config.yaml
num_hidden_layers: 21
hidden_size: 160
num_attention_heads: 2
num_key_value_heads: 2
head_dim: 64
intermediate_size: 640
vocab_size: 32768
hidden_act: "tanh_gelu"
norm: "layernorm"
norm_place: "pre"
norm_eps: 1e-05
positions: "learned"
qk_norm: false
attn_scale: 0.125
bias: "all"
tie_word_embeddings: false
parallel_block: false
init: "trunc"
init_std_qkv: 0.0395
init_std_o: 0.00613
init_std_up: 0.0395
init_std_down: 0.00613
optimizer: "muon"
learning_rate: 0.00416
beta1: 0.95
weight_decay: 0.091
lr_head: 0.0215
max_grad_norm: 0.5
warmup_steps: 200
schedule: "wsd"
decay_fraction: 0.74
decay_shape: "linear"
final_lr_fraction: 0.0
batch_tokens: 262144
max_seq_len: 1024
doc_mask: false
train_tokens: 869400000
max_steps: 3317
dataset: "wikipedia_en"
Each number is 128 + 24 x the weight over its row's rms, rounded and kept within 0 to 255. Layers, rows and columns count from 0. Numbers have three digits each. The size before them is the row's rms in percent of the matrix's.

# down: layer 4 MLP down (transposed), 640x160, rms 0.147, rows 362-378, columns 0-79
# up: layer 4 MLP up, 640x160, rms 0.158, rows 363-378, columns 0-79
down362 097:123133134115136130144121124149128114117118132115175155087149116130149130189109099128139128132116121127135114128138177147140125106142098081113105168134172147125137136107147118136143066080123134152130122064098152182088126091147124138139091086
up363 079:185150163148129118139162151101193109132124114101133113133122112132143145129082070143117127122141090145102105118106134077126152163103132080156100170130154134153106167160119105136065135134089066136138154117134136133100150120112137135101161116
down363 068:091139089107108144118113142143063166136124138157131141121117141112128083129177158105149122149138163129166144120150119141108159101123151137115144079122153107106126107118122154113191155099175173171143108127113163119116124114138100094143074129
up364 102:095121149130134141150087165143111167121127169163122136090103139127140128086105118140151122149109141114087105134077142146145136141109131153155107141115116170156112088113175154109101115168127143134147123134079161154112107116127091074139103142
down364 104:180098134145145109118169103126128109157148135073139125142117130124125158142131138117121139127166108122126136125181115158123103120149166101126125109109167127109136132112053091180149121078127148130096127126146123120137145114129140205119138107
up365 095:156130156165121101127142143145123174106108122086124143167167107117101112101095133134154120070152149141126101163114100120149116160173161137111109079106114105142120066147111101161151078137153121110133137103108144132133154126128109116140125176
down365 098:100123094113133128102135107092150080166119130120140114062104130157167113158116147124118111163108096144128132090121150141130124129092099143135113130145085156116121198146145138130130142109136143131151118163161077109131085127195153136120110095
up366 081:124146109121134101091167142139130165135158111138158096122125116126132082118116128075119128163110162143139155138107149104110120140157139109146111084119148081109133137133090150160134151133164158144135160127100112096131166136127176157122153091
down366 082:122126156147122120157104111140132111095089121125129162135150138131137124124150132176136108112174095129133098123134129117158147074109128121108101165143108184116094129147134135086111122125106116093128095115132154179106091120101078091135121150
up367 052:143077132117141091154130164123140128099093101132143149094114164103125148135142117130147148150130157126121116133133121163147146131093099114108114136140085134166129122103117146112146127121111131109107125104154144124161081130125140142068117134
down367 052:128143093145078159094144155130124133152138159093117092144153098139121121137098142127094106104112120124151129128138134122151139126145151137137161118120167131077142110175144121137141139147139125160127116171120099129130139125134127150144113104
up368 093:102148098131121135114153145083120094133097106146135187155149165080120106170095140108136130133172086080153096126144154133110151111095116175125101086154169139112142138174103118140136152147106137137095117126138168089150098081096171143074137124
down368 096:133125175129129127138105121169104147118195161123146074111138095149110154076151103155130146110100147193122132129097114123140137146138139103158148181130093125113116124116154126115115092129118133120152124132104069150116145166153110119136117149
up369 077:133140143152144106126144095144130100129149095115173127132124123108129136106179129110152108177138106109125112131127149097143143153142128115140173109119160124101122130140155142089100150089179125149157101146151133136115134123192139113180151102
down369 077:149120119130126150130102171109140145099097122123090142123130124142119083155058121133116133096137141139149139129118118147139109121102108129116105173122120157176132132130130137165162104143106131081110149118092109109131119144084127140086114145
up370 105:160115134115145078116130114162132133081103119093144150172153158145119130124131131115107106148097087139137105138128130079092135138128141189147150082123143165149085129103117134117133064126119119154186093194144160105147116160137161096091130131
down370 110:093171126118105130127137117077159133156166127143104117072109119140129126133111105148135152129155142129116150071150132136134111142137136124126137158117139097116143149144105165122143183130140161123095142075113089151122163098111143154115131147
up371 116:143081175152140142126128175123145118117109124126099120166168157127159087124123130122135118144152132108116115151115140128134124138134128078122118127187124111133173121140137123156122125123107138129115119155174147105133103131126156116145130094
down371 112:128140094082123139115096091123129160150148122122169123118108142118102118118094089138139125105143088157141109095124134103116168135125128143138160103131139120131088161134117120105112160127128105122140158125100139136095140142101115145120150101
up372 090:117146157124141124144091122108137132132177089127146131123139119156142112143106111096105152161132106128130112106138152136159143156115083110099148123145103121101121112117087124080131143106105114166108154127144153143113110151103122147130157126
down372 092:164100099147123113122148128169128088137066144106119114130133128130139126087124150153100084103133117161153135135121106131117145131173149123155115133128139094162110124139159126183132114140128161084131110116098107143152125139141153126137115124
up373 104:115119117113125107143120099136074130157111153119128146117100138144116127140124145160133160177114119096134080105134133156098120119145130116156127112109167124171139143123144163152123129102120081106124183126149096141142116103135146109144134121
down373 092:111115157135153126112139165107190129118157120128144129153121147123127129110132107100131094083154122123089188132131107110132140144122147103105137187168087125098091105156109100133127145140142139130123092125111156114114152118116135140103146132
up374 094:135127125107126092115099122131172114104059099119128153150152160120135134152102098094168096122171098133173071090155139124132101104121106170121109150158129141142149164129160152159109117107117106112120138103117136134102142112143132139075167136
down374 087:121144137169151148127141139129123171122182136134097103107112114131121139103143149135086152151122145139076176183082118137113149155134155093097127098095121139110109113134112101102145126134133157127117119175122131129113153128131119091166090108
up375 102:151129117118110143086105220138119104183125099128170086134145093139124148114118119110091103122150132172131142128164121115159089151095117092189099123134105096112102118128112125116149137103146112083113129123092146124092126115107154128105114104
down375 100:128120115140150117177171087133131142062141145142110154117108168106146130134139120139136131134099135071110110101066151131128177100171121131086159132142137164141127121139121129140102073174130145180138114141138087138154130139139086136184143145
up376 110:138097138094163164139147140167090114157138152112079103146105080093157134132119158157164124109139164132133141116132127116089102088108105127120136157147108133163175107157115098137158160153100095138162131113144164146098129116131123117177144126
down376 115:142144127163122098112102142092168134088099143131124154128137137146127125116136109094114092114119077161126118128097124143144164115150154115159085099151104119110099161123160105122122143083132185105124148135146122112147158132109172150134102121
up377 081:127136110110132118110100131113113091139098109158171160121134155116139112157168131115149074167165094118095134137152186094159087150139092140139094159102099133104150136107124149129124097129115127107121137137120124119099110105117132118146180145
down377 075:154152153092115147129141145136157120104116125096144117153110099136116149122135135088171169099106170132102128112137118125122181132114152110156115088144129114133161160107121106074135104078148134172117158132140149090123140128126126123115084118
up378 068:070166104119178148132108139111076113157122146114116151127111087131098164127132132127142090159156197112134128120122116126109169152102160107113132092122128125147139109125112111146141133098138137158124118094143117118113151132119131151131114165
down378 060:169077150117117116106154127134194136106135112139155079111171170140130093111105116141131125105115077115105137121112151142152130115167124149153112144124137134084128125145115151100145136179103118114105132163084138136122132137124148105150135102